Part of a small language model's weights.
Training: a variant of Muon for these matrices, 133M tokens.
Each number is 500 + 50 x the weight over its row's rms, rounded and kept within 0 to 999. Layers, rows and columns count from 0. Numbers have three digits each. The size before them is the row's rms in percent of the matrix's.

# layer 3 MLP up, 256x64, rms 0.285, rows 104-210, columns 0-63
134:576527502456521459462539574551504547500492471447617434555524517504560497526515504441457519616510520407396479523485526398510502459472590449549468540522527491567485473545434487438494477375485549
112:409532591563498557539401530501497530520612522504482489504465496505435489437428535453493447541411500554513502541480410467497487518471595533492453529496487463525537621608418476524449514485432558
083:495430464451482492521488475451522571425499522520462497578501540497491592517512500441516496501416570485519489424409529469502408535573480548568512562595614523514396391499561480468469570540507481
101:508545514505519501499620478463526436395583537540560437441499514464535461552490480519534476560453533502445541487489507455403576398476479548492558400441574485519456471511460478508523510517479650
110:556524446468604494454610479505458516444503523401564511538595434463503435554529440520530561574454537452609447494447493454412489498408473514558509507460534457518454460528487483414549495517542533
100:491535542590478503580555500523561450437393525525446458468490486542436471514490553506531508517519552572474493527608454404521454494483464491492458384492548530540598401467534390496521517427473525
100:542510563483525506491488505503457586411585487499553454498564525484465451472494468528524577532480459475541420470479527523443524601419514516449518532606498469399510566451482507374475550631484488
087:484554465542566501525502501513491564530504592419459467486474528499519470566536515536503507423472575485505418407525538612430470527584372613483486460581472462445465430501476459449500570517517494
087:621577527489535493555523504520530506486469478540463488452449532450421473527474619606467559461547533475486480413572526522508558510463392522537475465524379479454523527532492474480552443530403557
111:432579575583534384487500538541522481482569475498552425538463482430445528545487514546549452560553498544458403495571464523581508431441502508537466555500563541436542524559454437528492458408490552
085:472536511592594425447601588513527538535577476542507411478440541430461495468507562484510500563546464521552490462583468526508554443463482517495472478402477481496474485592416602475535471429529468
113:488453545583516511526487551469521532513466556552520441427446497484540458458528480566540541620427496510448424529512486591421540467586407526503522400449515526482468508581449510468543396445445472
118:518516459580538507539559563426626538496552475470429498459604479493478544445469429539489518585528451519433464494534439424498416442503565530445412544517535516524537490573522537429522577509434512
110:495589497476454541442544509443482515581488538454506584521462502558489478593534532453537587441429506464549492457461549518510432501509441463497550524444474433509450474425430437460434583483649521
089:488543431518545553502507517421578443539464493488553513534510453495421573509446525559574411447558497403490491573493454536562527443479503503509542562579497592466439512428537456522555536373553502
106:499529505441502428556477441495450537469489465527534449528499465475584471622490441507583531449431511511573485491480595491480527468491458564673480564415501437528429572536462442489480471490471500
094:506577497452540539570506489502480603413533436564402500446495453532496509532503516521476596503477449489438503546488397536373527425393491510508511413555500488573447574504500533507495513509582490
094:476582499456528520496550488516541542490445548575417485520494531538609436593574419528531423522407582462500479543517511475466502491473473477530542543557544507518494539422416578449437597427507454
097:493506512568529550565462445459496532553479492467573474548434472490339484527416464534491387532517456478514528606470464498517487524501474562510615549485546553479547560527527530424524481432478591
114:529528575465503499474544458456491478531494505524521536541568434447425516551459533436445540526449478451504483503445557414488456387523395435582469451640568483486560543548513472520447570558461493
073:589459516420529576415535526415532556466471449477491501536549466543505472427422490527503486514389550557583582450469564491470499487460561512477493390506497524501454475445497494598508521604454445
101:538493481550442515523522445414520488489485457622487462523563427539463421530427545485539502479486498513581557472511417439500515516582516511618452405481645419470532510451520533476493479478461526
114:443503473433448380489591450497444599494495408476503552427437556432498504539505577588530500548527516442546486516494525477454521527503501485483486528432604475529449431513454413527541504453588564
084:416478479514562587546510452432547513506485442586508444534563505502523535486461523488426470420525505410597488550485419483446575568465545483617484530540512498438541494408499463475518576443577499
119:493451545476496452506536510440546586462497561573477537481550480463527460500378597499526442534481464533522458529461574472524528464406509495612478498538349558523416556500485540479524458562439521
086:507432460519440490399592487449620486540488540539468478488485450456589471423508594527511551507577527546442489448487549556466458537500484549473522505488453455569622526432391483494484462551478510
109:527447482488441595517561580469457527486444516484417439577518574502581444445451515425445494565552513433541480534472475534525397521573508532444450578462495477523593470509494527476403498531563435
084:495524531542545419438536533472468407493454556587486477543487558446442525505500467453582483497600451471586521504601586459535491528522523491446527428523580533507452568478584392487479474467540431
107:390582555596442501510578457387473522562464537502472425557526523442472583506471577614504458477503510473471483424462400444459519550521526471501499527455506515514553521504445405463503533479550488
085:446579565463444517477434443503415519493466476468522524506474587481423470544430596492540605512597547426481442570487568521473535501517444617452474458432487479547492448504605470486481489507506480
129:576503504538598498526521471410579604441527550543444572466576561534573406497579492486583481585542464464519478477510455480524498497516525464473543436466484473541443472418461494464468383454512484
126:535475450583462455545505560455491510539475415445495454563558521437532425528489494445495565612520514548453460583500478388529540400452616446562455452501473540550472517490512529435519485516523572
053:476631519412589386531514462467484465533522570542569408551513506475547482471512482507602513462519451424532601495481423451535505441511579467487408457494497549437491538470484467526481496490528434
094:503576436518531356552473474548484586478497487505517460451577490510555457370488527520585441486539436459446470500487554504477515625437556504521482545558501501502445563546473399515534523471547480
107:383455606493527570473514484523525582448447488592523524472454498513547452487455477440464481560430563540491431502473445517440510493509448464637414518495460531430478511575483512542503500575452583
104:478527466535513550435457593424444547512541529458532472525527469452431645506548607471510523503489506502571528438496496472541441412489514430510530490588426542575539470402482434571497493540544482
075:544457537483441506450439531470578460508506494388509457433513580523478529564482451498495491525523577638439474486413621444505454479461455529441555536488502564544452450460538523448528491551561576
106:564543448530488521513577510369509485473429516546488511529472526551553571514539461441529606483490538563528468388415473484469404489484557539513503498459461423561519541392519477427571529550531522
077:563469536462563548403440449536526518429581449520442548497507556452522475498495544442541555595547570530440521567495482447458468505470519491537484493461519510578471628524515479429598444430535420
105:469584509543445569493467418500516494522524488447496481548518498440478540607556447491532486552494521439527587581455582355526471510509417502391519456484606477487487572428527486481528448482515498
103:498518560538508590503441503406559469506556500466438548460528531480459450511413554555545404499502465532511466480517503453525512446443512492630567526408567465574468477512532500514382537406467555
087:490577489509499431605496450483428491502525433524495548557594494403507349525548523646572536490511511503527493504449498449523428460461531537467470522537544504572456403500481487473468549525504473
080:482544501512501543566560499508540508430419558538485584543466535548488441478529553494574504471576475490475477464527516541466575518472444458434449498437392341460568483455473412468563531501501581
076:504567494500489548469457467518468537582510494605526422437419505490452471566476488495460508476589488406579501596489541581504516481382428484553541539556499461504527600428528521444517517519460419
097:606581547617528512451479498533505535535560522533476460519532449570334531528529502470548529500498495475521500485575435437535443410485487436474512485512483538444500548382568546470468482523537445
093:530449490550466589435426604472563517546458534427464503428472488454518432477423552517510510510516519573501513509611508406571468476508416509609490494519442491509534479464504527541402480399511461
101:425561550528533568517508529531610604553526414469509534454564452503504502573439510494532437573525502511518555501451549492556527444412519504417483436454440557500455535433512483405503504391456486
111:482494485442442494561457508512546587441544484505483435417382499579505490545390509412504413564564511489559505540483515549523549608480489500528520534482510448482480521533519598510484535419474391
054:505500447502476571453442547468534520452432539496575499522508534533543497525557527377536463488523615566486440443568498537425535488576549505472536477463505543596489469348515433476450496477573522
103:621507450492550605568476477478503508496446504454546522565432507404486507523506420534517579485587568479491552499454515493411553468512461509399476501597409422495525440529545519561480458504493448
089:510517554589524473488506482445515538496511522516529416560514468547537537473445385565543395452524434485527483517465487524492496490417419545494476514522619444453530617383440559503566479470535492
081:415496507447528514492448446472505514496579451526419545485464535618514453580487480524575488575420514500514540599537461505497433505557558436468534578491413569543525554468471538400457492468543423
112:511533545470505462581507483438476542412490550406530485481494531558533590574392526553512546486490518500560395508526425543467480394497544550538499540524412535507400475467479428520515561593499474
092:522507627572517484449554567434551545598486469485529485387454470539629550439481476496528508543462468498452499496449542501472473484527475507522538567553509337467451564473499482510442491490479458
110:496503521442533546551411502521558509526438593529543416548471541534481524457387609438492498506465476462436434457571583487570439580578504491552481442486434461573494487570454464550496458485494527
087:524524452510445521457441529435462506571447509427485582402504421591472497592467540567509375490445559481502531546540476491501523469402561480536462476564532386502552526533496469539447503543547460
067:551470532472533456495478539581536384503469482487603504470467594571504563476492522430597421512555560497519595476532553559476522482473525470521483627556516494428458521440461436476542445462500440
121:457483516474564504491503484577529615526481463471541567533571458528438535580472491424565412513464581436475498445481469470489496412448528551474531440533440451503595456424542488508407585542531448
101:448525519491532418475482453568545541486393542549538558461593470464493541500463439476492462496412470551589473518562504518441467431574444579453459489508548454447555513534527481416489630539532448
080:434504474481481478476451497451511525476463437471550505501531456589551537487505501428412550566483443492606409548481467453550574544552564451469452437445451552458528512524501419553424565497600414
108:515486487532495466490620490516559495472492528500459427533503438565491561537472478555502512481488436447554530474531496430398534542490454500543459458495497579507481536568384484419494660545429414
105:487506489477596488511589436511455614539428495552505490536564474528496532498521470489575469541550398532469338493508506457463468492528539529490430434539515500536519514454558395503517528526410584
097:519621555538526516499499431546552539488563525456513446498512523523407551549493563538488485471523411509607564487556592471529545418375546442464463472469492452531470447456516416485534482460569466
098:418450572550525426479531558468479500397486588470457534528574489444512425538470538529460440469526533505448536593522445559448420414452518563574554474535473463472509571493536385521475478529539533
097:461603442518545504575528547441494525486481556491646474490516468405560568517509530481388518556490492480526457466525534450420439461461413540468568501524462509521444519481447434521558534573564449
100:545459384461427556555533515479488444473494561413526538543523546466398502506521552466448469495525494460575476505495547396485563506512450415450478608514495416571486508482563483483526617508559531
088:516513519494462497562447542367524540471471476563518438481502500413515579520582554458545507539439452481491474545427568584496485560500498554490566424520480581556547461479395427466576468579491476
097:539479549473559442524530557481510451522417511520516502434532541437472494550372465497468374577509485518550494546572522474459508523500621441429601446525506463466483606531534471503454448507493571
106:439543596587465475369542481510454493570513499577444500526555490471427490511466506521589415464526556463445509540458484536519325480436487484474469520545520502589503550494543475505513486537447530
111:607530553545510475475504533520635496500478482559539365530432553480479510515475493577416460562405516503449464569497456478588536393479548457561495518487491479561518478489470543435520452433490513
081:533554531521484452545457552473502444440400456537410468583479567458583443498408488487502542532595535592458561547604448496435532547501460464414493426477495469505513494450429528444516489556497507
116:492475461562520479516508504449523576504546479522520475519581409451434515466512518480537539442563568462492473396405406518379430491598559541559522578460541489451463500520529457565419463475456507
103:444519537453534474569540444529505521475486462526508460534501523584459558481470528552507515521365474420434458468491436527446500459550518432565511523583539476677511466534512410470493555527464571
086:488499586543458484474546537460515551408516542474454447550484507551399500468506584479515430533553530482543528445451444458480520439615455520473524602396598566464427508478531548459436527491449482
104:501530441571593390521520509470563449473491505558510513469541488457493504422480529470512499542461527460519528459457583421414473488648472559600473513566497553390485513454565435505446519519488533
096:541533542468540413408535492560503458471470401447570490516475446506461498495525489495497521475451524562468470464448478480434531507510415484567539595539513476607430440613487408606481558477496554
110:430540436504446473493464506526511462411452437464531479604450447448482531578475556432486436546469536509596512476573493502618568496457463464528497544476566520429386483504518476460420532529510577
098:484489529503480459439586462478475534515489497429521469510544486500547397479407541427483464478566582352488470548481516547527393558630505513472488504547460545471537535535520454540493548425505577
130:503475379466534506515520569482517461520486579429514502571523531404390437413420566477548537527477457455552444505572545509489584513550458489454478512512512497462473503602443444450549467574556547
070:545495402591503471532506554479530471363500554501519410472522441479579542534475495495509443475548558519537486561547462388540517507513506526524489500518379520428525531488631498428503536432505546
098:413508503547523498521519479467504467520389593462415509519501495448416526520590609510496514591623465448456522498491580486423471469472510435540525474532462572532423502468435469518492559522512582
098:501437479505463474487570468525532652544501516526470485449523568432512472491579335589582540499484484463477482511506440470403459424512472551496514534524447486538491583458517578465547500524453486
093:519520571533509444533456526480489507508463422520550515502520484548548471535583488521567540561547385551529491532510500420501510525587501426486486507432503442434576520381466508453389538504559372
097:416521573539539489593633500429550530480456521438489454479500408513547431484502611478504423515535472549545415507518535492461513556545455469444602453532563544482494455504541463493542440473423497
057:519490530539483508551559467582580519489478495569463437445430483331481486469463463575480572452472577508386533496557494548459481444520384509533525495556517495524509565501542504465516571573465514
101:423561436511536508512527535500494463401473520471515548543493511389542503439589571465511534488523578542543488434498535483511376526488480509472542608526500587404418527467555454448414553499483492
105:603529522527436476421474484520442552402495560510528483514485601437485482460440445511528441455513513525599554449506506444472425532537486367515483464485561473454463509444584443597508455552524497
103:428446508501459514559510452576499603479523454421536575474497471538602492528491470524424530550469561461519511541486514483463493500524450423375465471440489430527486594459455458566537550486630496
098:548454516446408393506571493533556456409482569538468487428538551481524495596556394458535519493468471470540382507531556529517462449447494475494556486538540572476544528533433532431534565502487571
114:480441557487517609416532497449520532510468479385508534495558536423532527529473502516522438403537541418532428490542530446418477559497497540472427399499548485502481551526558452481621548561512464
122:430440537532506581517427536504510561520499419517399453587587425421436466593500473499503495543534496517472427522474459449485498452471503503542523389541538482550518501530504539592456558582441569
067:500536372462497569481440552457477466538455424501477524559495463537513460487601600597522494464410376560497507458569520503544446498531462479599471539539463436455507481510500494529407512534495461
108:499574590483503530432538428505479470511413523529576546575480545423428553468471565500494488629526548444506515492468514426466441433439536483512509418520560503470508538499602463563475481478461394
083:548582510518569535478450489481466530481437484503621562462436415481506520492483512569496540449442413569514445508519426580528493492586390507503557448497434475545487534570520402482468570507431530
096:516443506547389505507575440532490485505452434527525480541503536556554416509528484518474457534435534538458489506377538498525502359513514454490449558503382536538574550533474508499523609415529485
094:443524395492490456528510489549521495489472368468534515542512525486553478515543502428554498459537465423478433508543491519443554388440597554418550579577475456550512443561469578458521537571508521
098:503528408649428520472540483404416545456556411454458525512511512559578436527473451566510529552584496575560486473550472535521448468491514460478484554469501533397462545446550478494465519546490535
096:482498519559503514477485511380539503574426540423560553482551545518476477443535543491541442450454563598472441505496565525438396456418559455563503451494569501440438508517528574522430484420447499
145:502459545562526494485442569517515492451438448489507400484474472499526404546532452554547428548469620573477527442469641511526535433454507463465431488498463479472519465523519625457465457556447505
092:551452510465517482552398451586540515494536443513509415484422508470418473518454572557465490424597621513488479485464504528562549551512515473552545536507587534496448523517425449626464512514465463
097:571605516480533393441532512504492454458484543540519536495509467471511488468506595409432481428513510466472404526503497461434487434456415530544565478615532514593503483455547520473485624462491476
076:566523491521477480599475513462550529565533530485517672479572508465568475488568523535568469564449424545502463493544378461420455479556525512516556469458381499469473488453503459511488488445518470
104:475568542491406494550437446484565523473516504562515546543597484533498492560441608453486498540602503410469528576466504421521496529543543526520494478456524462433556507543524481531513424397411416
133:480487504451516571438453501507446519360567564447491442616544545526523424491511555409499547539476574528483464454469494475540508451528572397560421507448510521536491545550470462423548559517524536
117:494594551498578530451524495554518576447497498449496557542467473453559544513570566542514565509451375511571383446542540470463463427470483505537500454462533514483393475503513457420427581479492531
107:508489431577504460542549449481462545498527548527531451411495444402522478486490516477527412580642432438576479464540500576443579558516414434421561483527523454480453549507469495505466470496461491
106:459529485489442461438493487456478547485451461388484570589501489551495474567457461495510558546562517462603466545503537364541470573531572472465512503510550378473497505462613497520452536536444516
# layer 3 MLP down (transposed), 256x64, rms 0.128, rows 104-210, columns 0-63
147:503439480447548464552393487601494546575486487490418506596591437437528555522524432488500421568537475488469488529513536541508461405430580459446488467597521499497507549477555531474479505570476427
111:573403478472557564534506523520455513531477580416558581569452515529479496486432426523454529511456406541578614529484510469501395484484483549498474494542478467538517419461535521386488518567444523
083:533517511447415513518537370522476450537550543537517507608497487658441530526473490490522494505503438440534499457344505484454520539531540531459500566526472529462517460514514518491439551406464563
095:461558451428450505475522512582558473474520518526517419478435505537520511527480444447546517495470420501532467476598480401459464416556544478571550555451506583468460517519482441561483669556504506
118:568470503579503492456574469435544431542463481493555426458494448514492346463479551473594503509484477519535540491443517537542576542549487598573464452460393436543524533465477527456459474471501584
100:521412433478535472402509464575435529473558478560493498366461479524562534378544484566504540532511477484524525501418536457490490493443566498485524528562566495505530493470495630496521566487605467
108:534548607406468518561542545461493507456543451497506449507480621526552410518466549473507504403438417554464498431486501515606547499502526550466498460584429418522491515495527481530452502529406559
093:479431529438367535497419481465486430479617492475522539512484401508552475557496567524541512510509507503493591460395467522482543545546539430563541592535561517412474514430434511486513482480533548
082:467538506374572577597487509526465556538542587420480470551529523538512533436517455427527387535409479460514463477437451424520506527503559429571478507505480514489463414440506545542484498570548494
106:592428422466508583585481427480492477537458600477479604463509506521557452450468485475426440489519524542422520518497426467404509550497510618467534452516578536495432511460499549536560516478552535
078:526487547484453522484475521547557474583510454502538591440496563471463447481444516539592502498489646481446463430469482476464416529436561572526527561457479522544475417427568431540404515548471511
100:396451583446535522569619487493603491472512501536518533458498459431465485515475543447534432509482479490545438467526501545518500528351597433466534497541477488578512489522515428511502415493580548
115:470532527438499509477514564502501391431600464458441480573530533550481587533483518437542534562513496437504553443527507479551530444339472570494564561447544387457492502527460489489563486527495478
112:480591517563536487597419572572510488454420492480570548524422478548528507558562490462502496418518469582459510500449518474445506526470449434451523527455425510575473513522511430389510431527505603
103:500433607434491545489491573545498455510401448529524531501478473486512514507463480441520432406579532465583496509498471479449515485650488516433410475471461539478487476488583507571488625557501503
104:440555459463453523437508610490543471490513544496474450563423590561574484544494445399594460396504503565543534545488461483470475462572550560464457559446469498509496509440419537487494549511408488
104:486449490524449469423434586475478571558490577502387448473471437494575503524466489447610461452575440534453560514557527487488485541527522544545486360590441492465529530456508471541479533534551479
090:489452453419569517458458543527461626536447531449491437509529464507482454492512562440475484528462526468569495535410441502566493421603460570486415531587530458488500579487453590433472564523477519
090:601484523468437501525450510433478521447488497472512438497539523417564470413522423578430625601458531534477572465566506540484488563509538539458576516496546535514460444445407473448503508583521517
124:498517591447437544521538456482441503523488541588490574505457566419524485558439456508484542552518439495625569515550494511569433450465516494420545411478481519460517506517452500422490574493529371
076:490559358443544470511486459465501467484519571557565439520470517514537567443426526338507466544517475533479505553512452559586470497486521557536512573482510574494436445567424434537455494526516518
099:484495474409433573576482517576395429548546537555502465460454436428508552542549442526504562552458420484531476458509483473431433500483497381557459473544480589533551561556530495465550535463462525
118:425467532525505524483421551468538479511505441442565475453507622513487396499590494517458427539402455434546542538588462488514521464511449493628480455494501532502446578502557549482531458435567492
075:549533525509537435565421545525515474547457490479557492519555457516521429518620449506566483589446530448431472558500442419595500513464515465483521453471439507536609428482505527485573516384443530
120:477453501413485521523586570506456425470511505521433406478550489458452512580512520441491599425518603451544465509470492419485559507503529436510449572518504566538455514566467501488497514652457521
088:446531437448467469458530497452511562467495562483443521519488424465399487574498506539524436528499637470502510479552571465543475548424480539434519584503603541460532384597457512507432527513493527
114:537511375480520533458477437468542484520510479448550497420494543537530471494542334545495617409504543610472470498547488420474484536519525544522449503500471467448443513468524495538523612528544463
087:432472430453432467464504488576465387522504476546579502479501495419427517481500477429574579514588483471479493501512538475455575487446506571471445587556474532488466575480555483528492615473583433
102:467509492471556512521529546573462475510525440492500422531600535565436421465627539646572561533445386536498519451456471513503506497492548534525454409472467525485520495443522427487438507499529459
079:541545483429568455531476502511604554506504399451522516526628538506494545477497486515513499541485544559495518524499438483522543538441438465489371495590471472476441495521514570508519397434370476
123:498513477521534515532571449498431490470569482431480437568493378434441452557499467497474509601540485482575547494425478548489424532402439554504523501503449538547583472503575439530481464588541580
125:487568452484556435519456523553545529499530520533467517491503449540618544510420488596505415458467573430502495526553468580485467490454482488458549610602448445479401551429448504475489535481475421
040:558468510532539428468500501438553579533557571458422500572402577598573545566530483437484508537519490424524487472469428501508475460402523495444485491505531494553591471534436409470510414458506535
100:506512544513488397504491534402509428467508544579592532482459480505468565521568564456561498459483495534487576574468510607527481492481471512519521419541507469410512615466542499416476455404420503
096:441529453482456454402447536488578385582508503603488497479487536449467449524465567454579486478484491524512427478567589481576522421450538508528597516506541492484532510509472498571414457556445563
101:422499484524543557489481512519540566539525421540471526496446492456444527461582580482410420413609489486455531482471482512463521558508471480423549480505560567474482434512517391599562456587470542
076:449578449481544381522508488549435554483464497512548454506501527489543452425473461581459467419542623476459602483448513601458508506555486489553444518560487535490475480512513548583449579518477416
103:506576469519455544511458466526469474520544501464482411578523474514387425553570533529499532464513463534370519414529534509525429578399459437560546469500578463519488549475561510444560497480576549
073:436496433511500464429443452513492454466548501432576514519483489466499460511501410480634529517646545505511535589502461520445557533468560530460448569500470455516518497511584469419530476440454600
100:498539546528462506471488401490454474521538511456578514551433444443412527554510544560574557474488475435531554495536378528410557558544403457503523492587422495475533556491488411512564476559521515
103:546423558481500511466524578611500481443482533496594424539514499452596505462584497424406500505493634515527541523501531543451464504471503463498436488517402506421563494532492554519489477456447412
092:465531502454448492490517430461516522564409558505549501520404540502455524527405501433490485453534578446599502528400502509604503592485509537496453622492437515472421554548502532513521524455582482
061:442554624453440542552505470515528598531515433486425414559475551499520592508501439568506434491438557424463425489429472445491446520446464427510561546548496480452498539526460571533504524466551547
061:558441466535560389403473507547535495620405386547519514542416509536520528563503547499446506502492472557416552478471504568503539414488497457451555484474560413502511462443510535432525501525496536
084:494508393384484522483553476521379442615550498502460494504536437586493460593510549478488517518468473396584456566511481572479577532503523501524549466523505524493440591553465456465483483498561496
101:494446502493405454489583517450472544533529530543542548423439540531547522509477599541443525556501473453569571517468534625547418519489622444514478444515489403416502456518460466544465443509483498
096:462523516501507502498498446476434401540463469582536500472464489498447554557437476530562514472486484418609509485418465424509498485547435564517531520584416556599526499542589503542399551475575446
101:513472516560393519433456426425491466527532405406555598527590449482507507537549519528517522489455475495435531520463467469463567542528421518492549495457443526558491581425549462474567467509560601
060:465536474447538468505608486523479519477446521532514482561417537483494583482536488512457524518532453389476549532524472522570578488473374457551348569478450534499525552449466589450511553508450520
102:495494526446466504481596423450459510506509550449546477439588598459529542539526519421418446552443534542471496472488513563522514506378394523585490504569544497565440473523560534453447477451494577
079:557495481522478481486497503429549437528483529471478448634581472477500474471394439504483456511433482516490535502486437505528426565491499625492519513550532567426607547478406477510498409572544555
073:464427498503424451466431453442397456558503473492420497494540578489437418560536549483536411449461535565520540573556447507445537553566513482523494580526409511532480554477559581512494578541492539
120:460457503517407501433557492498561488576525496498570577498417557583494504471434562492606492440572470501471422507470395559442521510555505540554445527467529472454563497475442497431571569463514427
084:465548511499429494523541415580496476526532550483444532540476471523444494500476596469464458456466563534545441525398529581437448553442512474491487525573480460376487545549567407505610456509485563
116:521413458603562541433518530501522499466523456649541536500412543494487487483589512541433583459527452537486444516492471533556527452447465535454515418469419469536532576467472538413539474442514546
095:628539505451578520469453508562489475581463453511564484447454412518608510528473424528500523482513496404484487560451422525534450592536493503459522420596544473517581521474445498480487454539444550
071:476503486472512386552523438494549485504395484535478460478462506566482431462543423459556568492518514539598526508537511448552591566541453485489405565460533467431504464508629449515454444572495542
119:480583495460535475385439514426491479516544488446510649526523471534477491507513474367542565481503522465496488403456486491468504436530478507437586521584552429527502581533493513553457482571498565
098:445504563509443499518532472499589465445494576415552484432549527511479469367510532502549506521470424552587536478552489497465528483532426534453484476467648579559475552518467514468545476412489432
074:501556481483391456427531488548529508598532464546498481594416450493510555514482635519536501527525413534439478487511531431544461414529550544561563491516499476439501541440559447493462460416562454
102:522506478415552566490503477488494448523551598446539481476503576606424467461424531498491488494500377401570613431464529518490556585552521501504471472475580521570462490568462512457488467459498516
100:515461390578606581508404540499513597428527508582461463444509482596461498531533537413449489496540593542555422474478517453554531515474457477548494470488456475485459548514533533448554501446433532
097:452568512460501448468472397516442633554479514602520550506503390575472543483499458486443546555487406408506450571432460428474521561543509523467508560500520492463460553525476444464575503518508527
091:465520539537503414483539527478536554569514481534476392479539456554440506595489408547438515535462459517509379535528507420419555543402484496617610483515484506449547502532460518471532473476534497
105:482457561467502593427543511510459490436574576510471534451495506469543447468524506433574500531495571504434467426484533526464490531405432490502531467456552474506549459608463438610467434623523540
103:585501556512524540512415489426457506570484508556477553426399619490437515437540550468512458496527450507512520492503520524575485639505481546468548476477453504477489499386500530480541434602430490
104:496486596494542570479480563510463517496501518437499397431410467418512494461600527426538480463507514442518422522470521520555449571458403451527493484550473481600520562578525539589515459454555548
091:520526501451440423523490545499482458515514587534508506476473453522444453476586464552546545543555477533467398536423436439402560470524624532486470498460535595419573445457498482525527581501565465
110:517548448440546508554517540506483407566525603554518457637462503424432497417543431533473503498468458478511609481541444575506497592500534466455525519447489411543426488484467523517475568520460473
108:513520496438557523513536535610547464515540524464520506550364442415503495508563424460558525439538580537431417439479570459490555515430517437402547469476436529469506527544568463541526558475508504
083:461478455549483446447569448391422592494499443518501577509442426479514510443517515607510513444516550401591564542521531493506527435511472493461512466549469537456467499444518573547503626547507457
111:448423550444498493528534478527460586549484461595530542443550451549461479513529576467435531591483540532525573487484514535558458444483497459523556515466426454373555539525530524547471410399488423
114:449498431531479542486441456520502565500470467465489461501473625459431515507404560563482461523515561597502489541494516589511522438437464544504508658569450480505467425540463443445494497585521474
076:500505379462550528519479517581479462575555435473562469431465483534555565494546438591439506524470569486496543460512472600522524519468475480504423433569466433640435530526465461521468448513552501
098:459434600469475409595471454564431430494506457575478659482464514535432443558525469450515566547564489487489517468528509544462469495478505508465510512498476579393514534472486481455606514513517541
095:459379375502466491521426438462485532563479494453408560427520504486498564579485498517529531590584498426510521577514571567539505494480477609492580496451496444537447493472509514446506477525511436
103:502507529449547546463461538452515573530524556503527536524527462431451540471453588457476529488513496425424466427413554515457406466474502587523628471599411541533530490479520424516473447463586523
109:451462533534547481527516550518543471548547544449524494523386475449485444486458451524486577462558581610463428473508493442509487382435550461600503465480432490485511529627583452545501462493531498
131:495462406440532558470486466411460419535476482528455515498531492517496410399477537433520530475511528434528488476501444589598561593507527507504534536477486434465452554506442503562552572642519519
078:483482452459504452514558460490489530514562446508551502516524496430620499446530367507432429486440520510514490533399486433469588499484501439528471576482520557540598439475527567465608574519530484
105:415471527484426482495474591409559546465510601480573467490514550479479540512519527391559501533517510614480526530464518505441461528496500512551497435515534477388454501409590524458612479520455492
097:529542504511526619463488425489551585441445560539488497427459525570501491505558482520570455432478409487548443376510498566523492459464452549500524565419533494572408483507466571467477419523532497
089:449498453459507526414506544497529416451384560494451469587494496522509558500569505542453533487462502450577495401559532525547420469583442472493541478535551542445560463514463432468608530588481551
105:440526481461545489518586439513491470575545492447507450496562491354531381461445588514560432494491497559548546532476564394490427543477479558512520485577484604467483469512535524495458546484453517
056:520555614430502568416453570462472521515483488485439558540495427590506446572519543461506449468523490521493528541436517449655437439481484510525478493404522520521446528483497615500479516428523480
094:584477518552489523589389426456565504579426534540493547501506566458415506514466435533455461491518547495442532530624560503429490565402500423442488475544489481481489515465467569491575455455515512
101:481549507500496465493444497526431405430528427531483480432529458615493457529582424507545508554484451425457510507502658545545524455499413521465490500416526429495561505451563519529509503549500583
100:431466570542395579504529522494424507537438561639483452504456466457585502509446554432569482425550523511526476439547432477438515479527535485503497434477404478587509516534496542537591527500491529
092:490466400494405553501539518500555518425458512576485473492467525582522508587487566544450476479458457440587476523520449412492461585505455544585497572524552470488528521507387454441437580525554539
120:483550547483558453535522486558500513520430499580545660513552544506525448510462526516466406517488516471542395458523425448442504472514489531487523476527591474481526499531606465473389397525462449
127:450423572427506497544542467569436475505622483530481552479465494441496447475587471386465599552487495450503571527579556560517616474487446459438506416481513508493487511547551539490500536490459458
063:522500514467567486538511592546551524464530468504553573530320528512552492454425466492495453554597427464422447503494507462475422553539466463550514480434576444500512463521444508481494457491493608
105:627595340459448541444496454461507491506599473500464468478543447431418501519582486536595538529503461554521515500479460529435524452454513522501464618532508482465546554481482479509517492461487554
093:530427563495454570516557507496539545485465491470468565439603460486567451565487469453452394545519515483521520472434541498497462556476477469416533475475557583590550467513538550422482424572458609
100:519395559495438484494497622527506444453515565511551527471579556419449481483590537522550505529550518447472447392540539459448579518486499452485482510536476504458357479557556516493515531414489526
089:450487469500503389550491510591521478470515440555539490473458578547535431479512611517554507503489506422470493585591491547515485403502519512414567399551544492613488488452481550452435532523496462
099:466465525491567588466531543579506481503584563514497440523502573486503509464512517513447578447489568423396482506563461467538605381498379444459517465542411477529535497530514557475551502485482448
095:492485482537533470507479473453485486480509436496524519530488455464539506487455497540503490447566467515532486435357558554529504607577326558452567563459489450506479511467555463544490518620575525
162:479544488461532471448531493398622541495466588407534508498395558573500590516489570401471511419485544565521488517505449525565535452575525491501472504493401471533505479492485456489535544464532408
088:482502504491575489497581508438467503473449562496553556565510498606534474506481522465529537504463461530454550498513379549439448413593442487525455393486391569416466509532536487413510522527469565
096:554617426466518518542423483449564575482363534558526597517473554540519429488471501498447587478506433522523548471577478527498530490449472512566561468493452484515497471391518412474459482476557495
067:532548587428496473511565425423452520512457501501509547503560474501524401467480500536541491542510475500474580518449438561414541545562417476486525493511545473456497462575549496584511613521435361
101:625547464458574428494565451456534533560544555486456486531506444492444606530530504566539429460455477437461524532426520519430442424535521457458557480455416534475564544490463511546532451576442544
145:482469437548594441433526461387455535595470386501479533539558463401492524431532459557502498492442486411543538544559530462551475493464454560557483534599600483490533493507513518499453499474484555
113:469462487439468514485546460549515509524412499499503454430408569470569523519445456406482520546524472547572437475474516532449466559624490506526451440438527515538505592539502533470522587547387591
103:500502534514489523474551566518462431471519486497533532533513510450580438479381497488528541447552543512577544505446484478426501452508531459469473627356473521587409473524565464454444468472601508
115:592569540519465480470504520565527538550530487497546446448397584538430505538593485535423546480487509494368474533456441587495509404431525501556530465444454564521557529518475448461532453434486466